python train.py --n_kv_head=1 --head_dim=32 --norm_place="pre" --positions="rope" --attn_scale=0.177 --init_std_up=0.035 --beta1=0.95
Each number is 128 + 32 x the weight over the matrix's rms, rounded and kept within 0 to 255. Layers, rows and columns count from 0.

# layer 9 MLP down (transposed), 768x192, rms 0.151, rows 483-517, columns 0-63
[[145 177  58 117 157 106 101 107 131 110 183 158 121 149 158 142 159 183 126 163  99  41 126 150 140  84 183 136 138  53  88 150 156  66 189 212 124 130 104  99 100 126 108 115  96 144  66 179 136 106 109 128  97 136 101 182 117 116 151 143 100 125 160 121]
 [130 129 166 155 156 151 108 108 111 102 136 131 196 152 123 122 164 143 146 106 157 165 142 183  78 153 137 123 137 127 184 116 114  47 139  82  99  79 131 192  90 149 117 149 108 102  79 150  88  49 100 108 101 142 175  33 132 120  95 154 159 110 116 110]
 [145 100  79  52 147 138 140 124  88 150 139 103 141 129 166 132 137 105 149 153  94 113 115 143  64 124  93  84 187 142 106 129 163 109 118 178 196 113 172 168 132 117 211 139  74 177 195 134 145 116 151 125 179 133 159 114 138 143 150  53  70 114 191 140]
 [140 150 164 135 179 107 126 113 157  96 180  67  88  70 134  45 179 175 160 137 191 148 149  87 127 130 159 144 124 132 138  93  90 111 128 171 102  80  87 164 122 128 102  95  90 183 112 157 187 130 147  94 149 139 143 163 203 160 120 107 174 151  44 123]
 [127 158 166 144 146 120 175  93  85 129 160 107  62 101 129 109 152 154  99 135 178 131 103 113 131  90 117  81  93 150 106 107 159 160 101 118 118 124 137 119 138  85  74 150 133  96 124 172 132 146 134  52 118 122 120 114  88 138 127 156 144 160 107 123]
 [102 125 100 128 126  80 157 115 166 144 149  74 155  99 180 187 107 129 166 160 127 137 145 173 114  86 118 179 129 106  83 157 113 106 157 115 173 126 141 119 100 150 149 151  94 165 165 141 103 165 150 174  87 117 101 165 117 153 149 136 139 146  98 169]
 [ 94 159 101 151 173  93 109 169 127 105  19 109 169 102 171  95 138  93 184 149 149 153 124 131 102 125 112 135 143 161 127 121  99 145 164  81  86 143 182  69 125  97 124  97 113  99 120 119 153 167 108 167 101  85 133 108 120 153 174 113 131 132 125 104]
 [101 186  88  93 119 116 164 118 185 161 133 135 116 105 161 163 131 155  94 113 157 141 160 145  84  74 103 117 128 192 164 109 206 124 182 137 118  98 123 102 125 131 119 114 138  97 206  69  89 131 150 109 158 108 126 103 158 121 150  88 140  98 162 158]
 [142 153 175 136 176 128 158 127 108 117 124 103 117 102  91  83  98 125  95 153  83 106 128 135 101  70 134 128 175  83 135  91 117 130  78  93 130 129 101 169 105 118 101  76 148 132 147 104 130 123 101 122 152  98 110 161 135  99 129  98 142 172  62 140]
 [111 166 162 145 143 122 194 165 163 126 102 166 150 148 166 148  97  96 119 145 127 169 139 107 182 103 126  78 129 197  95 179 192 167 217 125 151 109 122 114 127 150 143 116 147 158 173 161 135 163 137 103 120 128 155 117  68 108 145 128 139 147  99  92]
 [112 122  58 162 152 106 143 222 162 140 101 183 109  94  78 154  82  76 125 166 136 158 131 154  99 183  59 114 109 100 107 159 151 149  83 129 138  91 119 109 125 120 154 154 118 145 134  87 134 130 119 150 176 112 108 125  92 102 126 118 140 145  95 143]
 [160 107 127 101  90 121 101 155 136  91 114  85 141  54  76 132 159 117 138  84 154 147 131 110 130 129 125 131 116 115 175 136 124 132 174 132 112 119 202 118  95 123 149 136 166 158 137 130 118  50  66 136 137  97 144  92 114 148 115  98 136 134 111 156]
 [ 96 128 149 228 207  96 169 121 133  96  95 163 142 123 125 131  93 119 171 167 166  86 143 119 104 141 119 140 154 232 135 134 162 146 143  99 135  80 127 185 136 162 141 130 159 131 167 154 132 183 101  90  93 147 106 202 125 104 129 141 141 162 137  90]
 [102 102 136 150 145 166 140 145 117 153 156 125 104 131 113 167 135  97 124 141 148  72  94 151 181  90  92  90 135 170 188 190 148 133 119 160 127 141 117  63 108  28 131 157  59 132 114 123 132 146 122 165 154 124 113 133  88 102 150 139 163 128 121 111]
 [149 166 124 182  88 111 165 144 116 133 116 140 110 115 141 150 141 138  95 149 175 108 133  91  85 142 150 125 172 178  72 137  82 155  82 115  97 145 122  96  89 111 123 171  79  67 132  76 157 150 141 114  89 134 160 130 134  85  92 203 138 100 160 101]
 [126  59 191 150 125 125 112 120 103 173 107 123 208  76 122 117 150 147  66 120 128 103 148 178  87 119 129 129 150 130 165 189 131 159 144 130  86 182  81 124 107 103 126 103 136  96 124 121 146  72 168 120 144 105 104 139 128 133  86 134  84 148 136 144]
 [140 111 137 128 104  89 174  94 174  88 129 182 141 149 149  94 143 113  81 150 116 103 163 130 113 110 134 171 143 127 166 154 114 132  91 123 140  93 165 154 134 135 154 138 134 151 129 125 165 132  79 157  55 132 150 119 165 110 103 137  87 125 138 168]
 [ 96 166 106 123 174 162 116 123 105  84  87 170 123 146 153 212 174 123 203  90 145 148 150  90 139 133 145 152 161 174 103 159 109  97 192 117 204 116 169 127  72  74  95 126  89  89 112 140 133 162 124  83 167 136 103 114 144 106 143 149 118 115 152 152]
 [141  46  71 146  81 127 145  69 236 151  96 164  89 107 145 164 105 189 143 117 130 125 154 109 136 163 176 107 123 119 103 154 166 187 141 210 186 170 143  84  98 118 158 131 169  53 178 135  93 136 147 110 130 176  93  97 168 145 189 132  79  94 193 112]
 [123 145 145  90  60 166 143 122 118 152 165  87 111 138  56 130 134 160 113 111 136 151 155 105 140  84  82  83 100 170 136 130 154 103  90 121 119 146 119 101 133 158 110  74 119 149 105 137 142 136 172 101 149 149  85 192 101 141 129 127 139 195  48 202]
 [118 167 131 130 117  98 131 155 182 137  47 148 100 124 115 131 148 118  92 159 150 121  77 143 147  29 111 176 146 107 142 117 144 152 135 149 120 140 174 148 186 118  78 129 141 105  90 146 140 136 112 136 165 146  95 109 143 184 100 139 119  44 153 151]
 [ 70 126 115  75 140 118  92 124 152 120 170 156 133 121 124 106 121 155 108 135 123  84 189  85 148 126 126 153 100 118 150  78 125 127 118 158 146 152  78  84  98 117 115 145 138 109 192  80 131 101 143 127 115 115 187  95 137 126 140 157 126 171 123 111]
 [158 112 118 143 140 118 172 142 119 113 169 126 100 174 101  57 107 113 122 171 106  69 173 134  98 152 104 121 141 132  93 163 170 104  72 151  76 142  91 106 170 157 141  98 149 170 173 109 101 143  82 107 209  27 118 128 123 163 134 159 135  66 176 129]
 [131 135  87 108 107 101  98 119 103 141 119 109 123 135 168 156 109 143 175  88 143 170 111 112  86 157 117 136 152 126 157 112 129 102 196  58 130 118 102  85 134 102  81  83 191 144 137 122 207 125 111 154 106 105 186 120  62 154 170 184 138 133 109 131]
 [184 104 154 107 142 102 171 110 104 115 108 125 137 112  98  96 107 142 110 189  93 137 170 129 164 162  92 148 113 141 201 142 113 103 204 163  68 130  59 114 171 195 105 140 150 134 145 126 122 206 196 145  86 138  84  53 139 120 111  94 117 168 130 122]
 [129 130 181  95 152 111 196 148 127  82 159 136 111 158 104 138 116 151 125 124 156 179 138 206 105  89 112 126  93 162 120 114 104  95  53 114  84 144 157 136 120 127  92 104 152 102  95 108 101 127 108 140 131 196  71 139 122  85 121 109  84  80 154 194]
 [ 76  99 111  62 136 203 135 169  88 130 117 116 111  67 166 142 110 114 192  69 116 134 170 142 106 171 134 145 115 162 194 127 153 138  87  75 118 138 110 143 137 156 114  78 161 140 149 133 100 136  93 144 168  93  74 150 140 120 119 155 160 131 124 193]
 [129 114 148 119 137 164 123 118 124 132 151  64 152 118  98  88 111 125  81 129 136 137 136 182 164 101 146 197 109  67 114 152  69 133 127 150 110 158 166 107 111 161 157 137 167 156 124 124 198 114 196 242 203 156 142 224 166 133 109 131 152 126 114 199]
 [142  74 121 115 181 130 121 132 113 133 186  85  82 132 147 104  80 106 171  74 146 128 136  89 160 156 198  70 134 140 126 126 177 143 146 148 111 145  98 111 137 132 113  88 152 160 139 113 140  48 191 144 132  99 159 185 106 108 131 139 154 164 104 159]
 [134  78 127 103  81 124 145  70 156 107 108 153  69 143 133 137  23 160 178 131  93 150 109 166 137  92 122 106 138 152 120 129 127 177 140 115 117  98 119 138 185 140 135 131 105 152 145 122 104 143 142 121 113  79 222 131 124 132 168  61 136 158 186 134]
 [147  76  97 112  94 129 149 158 127 172 126 117 124 119 149 122 180  83 139  78 116  70  97  94 154 151 148  81 161 122 123 154 155 152  58  82 160 102  70  88 123 158  79  94 149 127 145 132 147  94 150 148 111 129 157 184  65  97 139  40 135  96 147  69]
 [115 132 146 116 125 165 144 122  96 187 155  74 157 135 168 118 191  76 110 104 165 153 126 176 119 154 129 171 121  75 201 148  91  78 128 116 113 112  84 126 111 106  61  93  97  63 165 112  99 140  98 168 123 167 207  72 134 107 179 118 101 130 149 128]
 [ 78 108 121 107 115 102  82  85 155  62 177 151 114 113 147  99 156 179 102 133 121 124  96 116 107 149 123 125 123 108 128 128  82 140 149 114 154 132 120 135 107 144 109 177 141 116 124 139 151 134  97  92 108 119 187 119 158 123  99 106 148 116 125 143]
 [190 105  69 154  97 117 149 104 116 160 127 110  79 131 108  74 158 116  93 111 121  94 126  95  56 136 104 153 122  75 127 125 100 104 155 130 134  96 136  78 182 132  80  74 130  54  91 104  91 106 141  91  96 120  76  97 152 124  83  87 143 123  77 168]
 [131  91 129 110 155  92 109 150  98  93 133 113 100 116 170  94 152 173 142 106 147 163 140 102 129 169 120 231 142  87 139 174 123  82 186 112 108 109 150 161 121 162  68 109 152 138 175 161 136 153 102  75 159 128 156 137 108 123 138 129 113 110 130 153]]
# layer 9 MLP gate, 768x192, rms 0.17, rows 484-518, columns 0-63
[[160 109 125 121 146 213 128 168 113  96 144 156 143 146  97 128 169 115  76 128 132 144 153 186 173 142  91 109 121 129 128 125 125 122 141 133 121 137 152 135  87  56 139 153 135 182 137 176 132 116 129 177 145  89 140  92 141 125  50 165 158  74 138 133]
 [144 128 178 157 101 134 159 136 156 151 147 115 127 138 118 129 158  88 162 133 124 139 122 156 111  97 147  68 129 112 112 200 147 148 134  91 133  74 150 186 111 142 181 196 142 112  77 131 114 115 138  90  97 128  95  96 155  90 101 148 126 116 204 135]
 [142 116 151 145  93 210 110 132  90 139 157 105 155  79 137 174 141 147 137 108 101 123 189 137 103 118 137 184  74 109  76 143 121 111 110  96 134 134 165 122 115 148 115 131 145 116 127 103 101 174 133 136 127  75  90  64 171  92 143 118 131 160 112 104]
 [144  93 115 118  94 113 100 135 112 131 108 138 133 157 100  85 100  93 156 113 114 189 181 144 125 130 116 121 165 172 110 135 122 129 126 112 125 145  89 154 164 125 148 136  90 127  31 168 158 145 116 144 155 112 155  80 134  71 150 136 161  90 124  94]
 [ 74 124 156 137 140 168 122  98 136  98 108 109 166 131 186 103 102 164 149 101 165 138  36  95 135 171 171  83 127 165 132 145 114 151 116 156  50  81 121  83 134 146 145 188 114 146  47 119  98 149 131 130 126  75 149 155 133 175 156 112  92 162 154  96]
 [138 119 124 125 144 141 143 123  45 138 122 145 180  98 115  91 121 182 144  96 138  86 126  88 122 123 135 124 159 147  89 111  97 135 125 144 192 109 181  88 100  89 130 151 104 123 133 157 159 139  87 136 123 157  70  81  79 166 128 164 138 150  95 110]
 [147 179 153 114 106 119  86  70 139 132 176 143 146 188 145 103 131  32 105 112 116 151 101  97 184 149 167  95 114 181 155  82 125  84 104 129 166  99 176 127 128 145 144  92 137 125 118 128 170 113 176 106  80 102 137 118 151 133 138 121  63 138 189  51]
 [147 164 165 146 163 144 145  98 201  79 127 137 164 165  53 135  97 105 110 183 112 132 131 158  57 139 122 127 165 136 106 171 157 104 190 147 121 111  91 112  94  74  71 145 108 107 123 155  73 166 125  94 114 106 170 189 154 122  98 123 170 162 158 167]
 [125 168 166 139 168 141 133  61 108 112 112 122  96 150 139 185 150 109 125 165 128 173 111 154 154 145  95 122 100 103 161 124  97 126  71 163  78 143 160 182 135 133 160 127  74  58 102  60  69  85 105 116  87 136  92 116 116  99 142 152 151 128 134 167]
 [132 146 143 125 172 147  89 145 106 148 108 121 103 133  96 222 125 154 150 121 106 105 130 159  52 144  79 142 125 125 129 109 116 145 108 173 121  65 162 113  96 155 153 121  86 150 107  54 130 186  80 143 117  98 150 103 163 126  95 132  85 142  98 149]
 [136 102 158 155  81 128 157 152 156 134 135 124 186  67 140  94 154 144  83 154 123 149 152 129 101 103 120  90 165 113 142 141  78 104 133  66 166 168 185 101  63 112 147  93 129 161 133 163  58 134 102 147 152 109 159 100 132 121 154 151 142 108 115 146]
 [ 66 101 144 137 101 112 132 166 145 157 138  80 150  70  72 143 129 154 187 160 155 140 113 136 118 190 161 121  51 155  85 117 117  90 186 150 165 177  94 154 107 156 105 138  99 139 102 107 152 127 122 138 113 117 127 175 103  81 137 113 129 133 130 101]
 [139 164 174 144 103 109 106 145 121 109 140 119 124 127 156 118 154  90 105 114 144  76 160 131 102  91  86 136 104 142  71 140 109 120 100 135 151 122 110 134  93 148 106 126 107 168 129  97 119  78 113 128 132 104 161  73 146  56 134 122 158 220 135  92]
 [152 111 163  92 191 141 125 161 101 141 144 144 104 124 128 128 114 123 101 156 122 195 146  65 154 176 155 174 168  70 104 128 123  72 143 149 136  80  84  84  90 121 119 133 117 122 173  88 135 126 122  84 136 131  45 160 134 172 146 160 158 118 179 113]
 [115 136  76  49 199  64 170 146 125 161 182  52  91 136 120 178 107 186 143 107 127 141 136 159 123 181 147 145 148 139 166 130  39 173 187 158 108  69 144 124 186 155 113 132 107  90  96 186 121 128 115 129  99  95 160  87 128  94 117 154 107 127 102  97]
 [117 144 146 124 109 131 159 138 107 151 126 110  61  88  87 116 100 148 143 167 142 134 135 164  85 148 140 175 114 138 108 170 127  97 139 135 105  97 146 121 137 136 174 111  96  56 120 113 166 104 157 159 105 107 145 169  73 140 117 122 135 122  68 152]
 [125 113 133 165 128 122 210  56  60 135 141  90 139 112  74 161  80 143 111  74 147 118 112 113  27 167 171 149  66 125  81 130 115 116 124 219 175 115  83 112 124  67 174  72 104  87  87 162 164 122 109 110 150 113  94 180 139 175 126 140 157 179 124  75]
 [144 199  80 141 173 136 170 117 109 185  99 121 179 137 125 146 185 207 124  96 108 143 130 121 133 121 125 158 114 138 111 140 164 162 171 151 142  97 116 171  92  73 140 129 163 158  87 132  76  84 136  92 121 171 133 176 180  90  85 134 106 158 173  97]
 [175 106 174 146 191  90 101  93 154 199 113 124 212 107  97 122 153 150 115 169 133  96 125  77 127 172 118 123 201 113 170 163 101 119 129 147  64 117 135 141 134  91 161  90 127  91 133 137 155 200 177 128 137 113 108 126 142 119 155 129  51  77 153 148]
 [171 127 134 166 131 113 149 105 170 111 156 142 169 130 154 162  89 118  90 118 134 131 167 139 128 181 141 121 185 161 120 105 133 107 183 140 108 134 176 101  81 166  42 153  77 134 105 161 119 128  94 148  95 117 150 113 156  71  95 110 139  73 141 116]
 [162 141 199 112 201 178 133 101  86 116 181 105 127 165 133 101 104 103 156  92 101 119 193  92 133 147 145 117 141 153 147 151 161 137 116  91 127  86 111 143 122 129 134 160 160 126 105 128 130 165 119 145 133 142  81 156  89 132 133 149  73 151 168 157]
 [ 91 146 153 146 163 175 151 121 159 127 131 152  93 160 116 136 120 113  96 111 117 106 119  73 153 135 116 104 122 213 101 159 102 124 179 175  96  73  77  98  98 114 149 149 139 128 118 171 167 150 134  82  81 166 109 158 137 167  94 179 135 146 112 109]
 [166 113 205 149 130 127 133 155 157 126 131  93 140 113  95 152 111 109 163 135 105 108 130 122  96 149 139 141 134  99  82 168 129 146  67 122 100  95 154 142 109 181 114  94 160 107  88 101  86  87 170 156 188 157 130 109 109 120 124 110  84 148 158 131]
 [125  72 116 134  89 163 105 144  74 136  92 137 148 144 123 151 123 120 156 135 147 162 142  96 132 144 125 147 173  86 159 122 162 104 151 158 103 156 152 105 161 106 122  86 127 152 156 133 135  98 134 150  96 106 159 105 129 151 175 128 140  93 133 156]
 [139 145 179 141 203 143 121  94  63  83 136 179 110 136  84 167 127 100 105 137 127 151 169  83 113 152  91 104 146 113  92  13 170  84 127 135 133 153 148 124 183 121 158 194 138 139  62 135 181 157 142  96 161 125 159 143  87 146 146 177 135 167  84  90]
 [203  95 199  98 113 105  95 155 137 156 176 122 146 194 143  95 138  66  78 123 149  93 176 167  31 154 106 155  95  59 120 124 109 146 104 119 161 120 121  93 106 146 119 180 115 134 120 119 122 102 150 122 160 155 124 101 133 130 139 125  71 122 182 173]
 [134 115 202 103 169 147  70 170 104 122 139 109 159 138 120 123 151 152 208 154 132 138 155  53 140 131 164 117 133 127 107 161 177 113 171 156 115 136 117  76  93 120 131 126 131 199  89 186  83 156 174  97 115 120 121  90 124 143 152 153 110 128 131  39]
 [141 113 160  85 135 172 119 115 107 122  59 111 151  92  89 164 114 132 175 122 120 112 143  85 142 113 149 111 153 152 122  91 166  98  84 161 191 153 186 106 150 127 140 138 138 167 133 115 168 146 119 188 138 143 155 149 103 108 132 172 100 127 134 160]
 [108 143 196 175 115 102 140 154 179 151 154 109 173 103 196 134 144  88 121 152  86  94 115 139 136 139 182 116 131 222 109 118  55 146 180  86 102 117 120 149  98 130 143 124 127 121  96 141  55 140 129 175 100 101 114  92 162 133 121  88  84  85 133 126]
 [137  96 143 126 170 121 112 102 117  85 166 139 131 152 144 136  80 170 175 118 128 117 137 163 110 165 128 103 179 147 107 152 157 114 146 125  93 118 104 124  89 139 127  79 153 113 174 175 136 105 132 144 139 140 125 153 170 147 129 130 159 135 133 114]
 [179 152 147 106 142  89 153 119 154 138 157 155 134 141 129 152 131  92 121 114 137 130 147 105 106 123 102 192  82 156 171 128 130 107 181  62 190 155 135 145 167  75 105 127 120 136 131 115 156 186 108 114  46 112 126 116 131  96 113 149 125 102 140 143]
 [109 158 167 136 126 149 154  98 162  96 124 102 151  68 112 166 130 153 157  84 157 109 110 166 126 125 172 100 135  87 100 164 142 128 189 128 101 113 124 163  89 186 144 151 143 142  88  99 140 137 128 147 171 168 140 114 157  97 106  78 150 156  96  89]
 [159 100 143 160 133 123  76 120 110  77 109 160 145 110 121 106  96 164 126 140 143 126 145 136 142 103 134 167 162 117 137 116 136 132 162 139 165 124  98 139 133 128 151 147 153 152 144 111  71 130 109 204 147  97  71 170 138 184  98 147 111 153 170 156]
 [129 153 190 136 112 157 100 145 129 137 122 167 117  97  73 127 117 203 100  54 105 132 122  78  74 164 126 119 130 164 156 145 139  83 139 125  63 119 142 147 135 143 128 146 124 159  89 111 120  84 134 100  53 121 109 199 105  82 132  90 152 120 161  65]
 [124 164 186 157 227 120  63  93 120 153  65  88 152 134 130  85 142 117 150 153 144 113 169 143  96  54  80  96 168  95 157 137 125 159 163 103 126 125  99 137 105  86 110 148 102 140 116 163  87 169 145 126 168 119 156 144 153  92  94  54 159 121 137 105]]
# layer 9 MLP up, 768x192, rms 0.169, rows 484-518, columns 0-63
[[118  96 133 182 157  97 116 150  90 118 163  77 146 124 161  93 112 147 183 122 102 126 141 164  77 145 136 137 110 110 122 107  73 111 193  76 133 180  88 124 163 142 104  85 236  86 128 117 142  67 192 111 117 173 208 212 101 157 128 150 110 135 119 182]
 [111  86 209 118 149 135 156 137 105 166 165 137 150 154 155 154 140 104 186 129 114  86 115  60 142 105 135  85 158 129 128 176 182 130 157 158 188 200 165 113 137 118 181  89  84 181 136  77 176 196 119 103 105  96  83 166 151 168 144  83 120 156 181 115]
 [136 169 185  81 140 164 155 163 164 157 175  83 147 116 113 110 182 150 132  93 132 187 150 182  70 170 137 111 116 129 105 130 159 147 143 192 121  96 130 107 110 135 110  63 134 133  97 175 161 106 156  72 136 109 163 127 177 128  99 176 137 133  63 178]
 [127 125  92 136 153  98 147  61 110 116  98 125 126 150 124 105 106 102 152 119 103  86 142  99 133  87 136 101 124 169  97 116 156  68 125 159 127 117  76 188 171 168 123  93 131 159 129 124 175 117 112 102 151 155  94 114 139 154 170 155 135 157 117 125]
 [130 139  69 131 143 105  87 142 101 138 124 119  97 141 143 134 177 118 136  97 125 152 198 117 162 108 159 174  90  97  70 139 123  79 125 153 110 113 103 159  98 150  95 123 122 154 139 189 136 104 134 107 131 136 108 177 167 147 149 112 189 163  73 185]
 [155 189 116 115  96 116 114 108 123 129 128 127 120 115  50 133  85 166 106 164 154 115 114 136 104 162 142 157 119 109  80 151 160 125 152 152 120 119 141 132 136  85 162 108 137 168 212 214  99 169  80 179  88  76 137 109 142  88 113 149  90  92 110 136]
 [174 114  83 173 135 115 143 115  78  97 178 119  99  43 169 131 186 147 113 131 156  58  93 118 145 116  63 126 145 139  95 153  85 150 100 145  85 105 126 101 167 137  97 131 150  97 150  98  83 130  98 115 108  79 127 106  74 187 156 135 133  60 161 120]
 [ 73 132 128  96 127 107 120  87 164 165  99 125 134  88 108 137  69 156 146  95 171 116 146 111  50 102 126 114  98  81 170 149 101 107 114 131 107 141 151 190 141 148 102 145 133 145 122 141 117 136 136  68  95 161 129 145  65 145 225 125  75  95 103 156]
 [144 121 120 139 170 122  99 107 180  89 170 157 126 124 152 198  76 162 164  92 134 148 144  57 180 127 147 117 137 136 117 131  83 136 140  91 117 122 126 164 118 173 191 151 104 112 124 130 158 176 173 158 136 110 125 114 150 145 177 103 148 117 127 111]
 [168 180 138 140 121 165  77 132 118 125 153 114 106 147 101 115  26 150 110  95 151  48 126 130 135 129  94 158 178 144 122 147  55 154  79  77 136 136  97 119  89 141 113 126 165 121 161 124  92 124 141  61 171 105 123 115 142 178 135 137 122 172 137 152]
 [112 142 114 137  81 114 117 115  83 140 102 156 166  96 147 122 130 126 107 149 124 110 104 101 185 171 138 137 113 142 106 128 131  55 119 138 146 155 208 146 108  99 115  87 176  94  86 178 159 127 119 138 134 159 196  79 123 157 139 107  78 150 102  85]
 [ 88  85 192 135 127 115 153 174 135  76 147 101 160 141 124  78 138 153 127 157 101 182  87 158 116 137 136 157 136 159 119 158 111 174 108 123 119 196 159 143 103 135  59 161 106 192 173 125 148 152 137 204 152 124  87 160 139  75 186 101 100 159 131  96]
 [106 102 172  87 137 134 147  85 112  83 122 113 129 142 164 194 134 112 147  95 119 150 114 145 147 122 101 127 141 101 149 115 146 168  49 153 147 141 153 116  75 160  83 123 167 143 177  86  98 112 150 158 112 109 142 155 153  79 148 163 106 155 166 157]
 [168 112  95 148 149 152 130 120 109 124  93 165 116 105 110 156 137 102  36 141 188  52 137 167 112  94 140 140 128 126 123 137 134 146 145 127  95 190 162 129  98 168 152 141 164 103 126 102 187 139 190 100  67 125  91 108 107  79  44 143  94 102 113 173]
 [ 93  74 123 133  91  63 126  82  53  97 101  98  93 153 112 140 130 137  98 130 183 111  90 165 127 125 100  72 153 119 117 178 135  82 101 118 178 139 132 122 159 152 115 177  90 130 119 173 118 115 114 137 102 111 135 140 126 138  97  59  81 150 135 179]
 [137 133 124  86  72 215 142 127 103 123 131 112 174 123 115 102 133  96 156 111 145  94 156 165 123  89 188  91 157 156 191 139 123 110 118 140  90 121 122 172  93 110 151 153 136  57 143 134 137 119  87 121  86  82 144 140 146 108 139 172 100 220 100  74]
 [110 140 105  99 147 177 150 138  82 117 156 140 127  89 139 149  95  96 120 120 121 122 159 157  82 111 115  97 147 109  32 138 129 140 115 104 102 140 154 109  97 118 113  74 155 178  70 156 111 131 136 118  72 121 194 122 155 114 112 199 150 176 164 166]
 [184  87  56 102  36 111 159  67 208  73 151 145 151 105 216 173  82 114 144 154 171 164 188 128 174 113 153 143 117 171  73 142  85 174 170 145  87 105 117 122 149 134 146 112  98  65 184 119  99 145 111 141 127 119  94 113 138  91 226 143  94 119 118  93]
 [143 111 136 143 112  72 135 140 136 108 146  50 140 157 167 197 134 170 157 118  94 140 183 150 104  34 132  75 100  98 143  90 161 130 115 111 148 133 134  55 169  98 144 118 153 138 129  89 156 127 145 120 140  94 108 168 131 123 200 181 125 112 108 159]
 [129 115 148 133 123 105 170 164 120 104 158 135 108 174 132 194 134 106 155 151 123 115 121 103 120 140 158 141 135 156 142 107 159 113 129 146 101 112 164 147 140 160  98 151  94 125  61 176 118 187 113  93  78 120  96 112  91 129 115 188 162 119 136 135]
 [156 122 148 100 146  59 140 128 133 132 157  98 131 126  69 162 165  70 116 148  97 125 177 125 149  71 125 143 146 189  89 142 157 136 114 166 152 186 120 111 140 124  85 125 138 147  86 139 178 153 133  86 126 148 152  91 131 143 163 125  78 142 113  88]
 [120 178 137 133 151 143 111 160 129 125 141 138  49  69 175  67 104 184 164 123  58 136 138  80 129 104 184 141 120 114 195 148 218 163 113 108 137 140 109 173 133 134 179 170 174 134 163 148 142  87 104  83 102 147  93 141 104 135 134 129  93  91 133 129]
 [ 62 155 232 116 132 150 126 136 162  71 124 131 151 138 113  79 109 101 115 127 152 126 214 128 106 171 106 133 126 133 127  90 104 168 113 131 184 145 138 112 164  93 122 131 123 121  99 120 131 133  93 143 134 165 115 166 136 102  89 117 139 135 122 147]
 [167 183 140 101 157 168 161 104 183 123 171  77 128 140 152  73 105 133  75  69 110 105  86 105 169 153 138 117 179 132 164 101 105 104 139 216  76 128 106 200 133 158 210 156 226 142 138 116 129 146  99 169 131 123 134 109 166 160 129  80 147  92 149 174]
 [120  75  90 144 133 174 135 152 144 134 145 126 163 141 129 102 145 116 171 129  93 150 116  71 160 155 135  95 179 173 144 156  97 196 153  93  78 176 143 143 150 161 153 153 141  61 119 130 166 140 136  97 137 148  95 151 162 144 115 121 111  63 170 103]
 [ 91 111 132 214  99 137 126 126  91  96 113 131  98 118 105 135 142 116  93 156 163 129 150 177 120 130  57 111 148 131 123 111 158 136 142 127  74 174 100 138 168 120 152 116 146  63 113 143 149  71  91  93 143  99 123 150 160 127 100 161 149  78 138 120]
 [ 93  51 140 132 154 130 159 116 209 113 110 103  85 160  69 180 101 141 114  61 166 134  71 124 175 118 102  95  77 111 152  84 101 176 142 141 130 115 114 118 167  67 149 171 159 107 152 125 131  91 121 154 106 141 171 148 135  85  57 136 144 113 144 165]
 [168  95 145 132 167 111  99 112 122  42  86 173 127 151 161 224 127  79 142 194 142 118 137 160 115 102  75 164 165 101 128  81  53 136 162 115  94 100 137 168 130  94  92  75 134  97 149 134  43 100 160 110 107 158  64 132 109  80  81 141 137 108 115  97]
 [144  69  99 113  87 161 119 135 159 113 104 164  93 162 147 159 111 136 141 159 141 111 150 150 156  88 196 133  72 135 143 156 100 161  94 100 154 165 126  99 124 113 133 152  74 176 144 141 115 141 197 181 155 157 132 186 137  90 139 100 113 133 163 148]
 [ 79 120 167 156 130 138 204 132 144 117 173 148 125 126 113  80 172  92 121 110 102 107 129 111 117  74 127 118 164  93 109 165 128 114 181 103 156 124 112  97 152 116  99 144  89 130 114  92  98 125 134 101 110 150 120 163  99 171 133 102 118  61 112  75]
 [149  36 140 102 130 172 107 194 107 188 102  81 119 145  95 104 136  81  82 162 133 203 189  98 135 180 107 136 105 194 175 186 106 156  67  95  86 155 123 156  89  59  84 102 171 120 205 171 133 128  89 163  71 124 132 109 117 141 107 158 150 154 138 131]
 [135  72 131  98 165 122 102  97 158 150 102 153  81 122  93 124 134 116 124 104 133 111  86 153 134 140 185 179 147 197 105 198 108 127 137 117 141 120 146 158  84 117 107 149 117 168 145 139 129 140 133 144 106 160 149 110 132 100 127 139 114 164  94 167]
 [172 170 108 112 118  90 147 101 114 117 124 136 171 138 136 135 134  66 120 172 110 175 131 167 174 162 143 141  77 146 114 104 136 165 207  82  81 193 119 104 134 119 138 140  73 134 128 128 116 105 124 132 103 143 106 117 130 206 169 199 154 158 164 170]
 [122 126 104 120 107 155 130 136 160 132 173  94 148 100 106 163  98 186 135  77 166 146 139  86 137 128  89 160 107  81 143 106 106 134 141 131 114 102 127 108 169 118 138 127 117 171 112 166 130 174 160 148 143 173 186 243  81 130 119  84 177 155 121 166]
 [129 189 153 162 138 134  88 135 126 118 180 104 121 128 147 104  58 113  66 113 125 100 142 122 116  82 127 150 107 151 127 113 112 177 124 140 136  82 110  85 167 158 122 165 152  84 116 108 126 175  63 139 179 153 102 172 115 123 121 102 106 151 165  89]]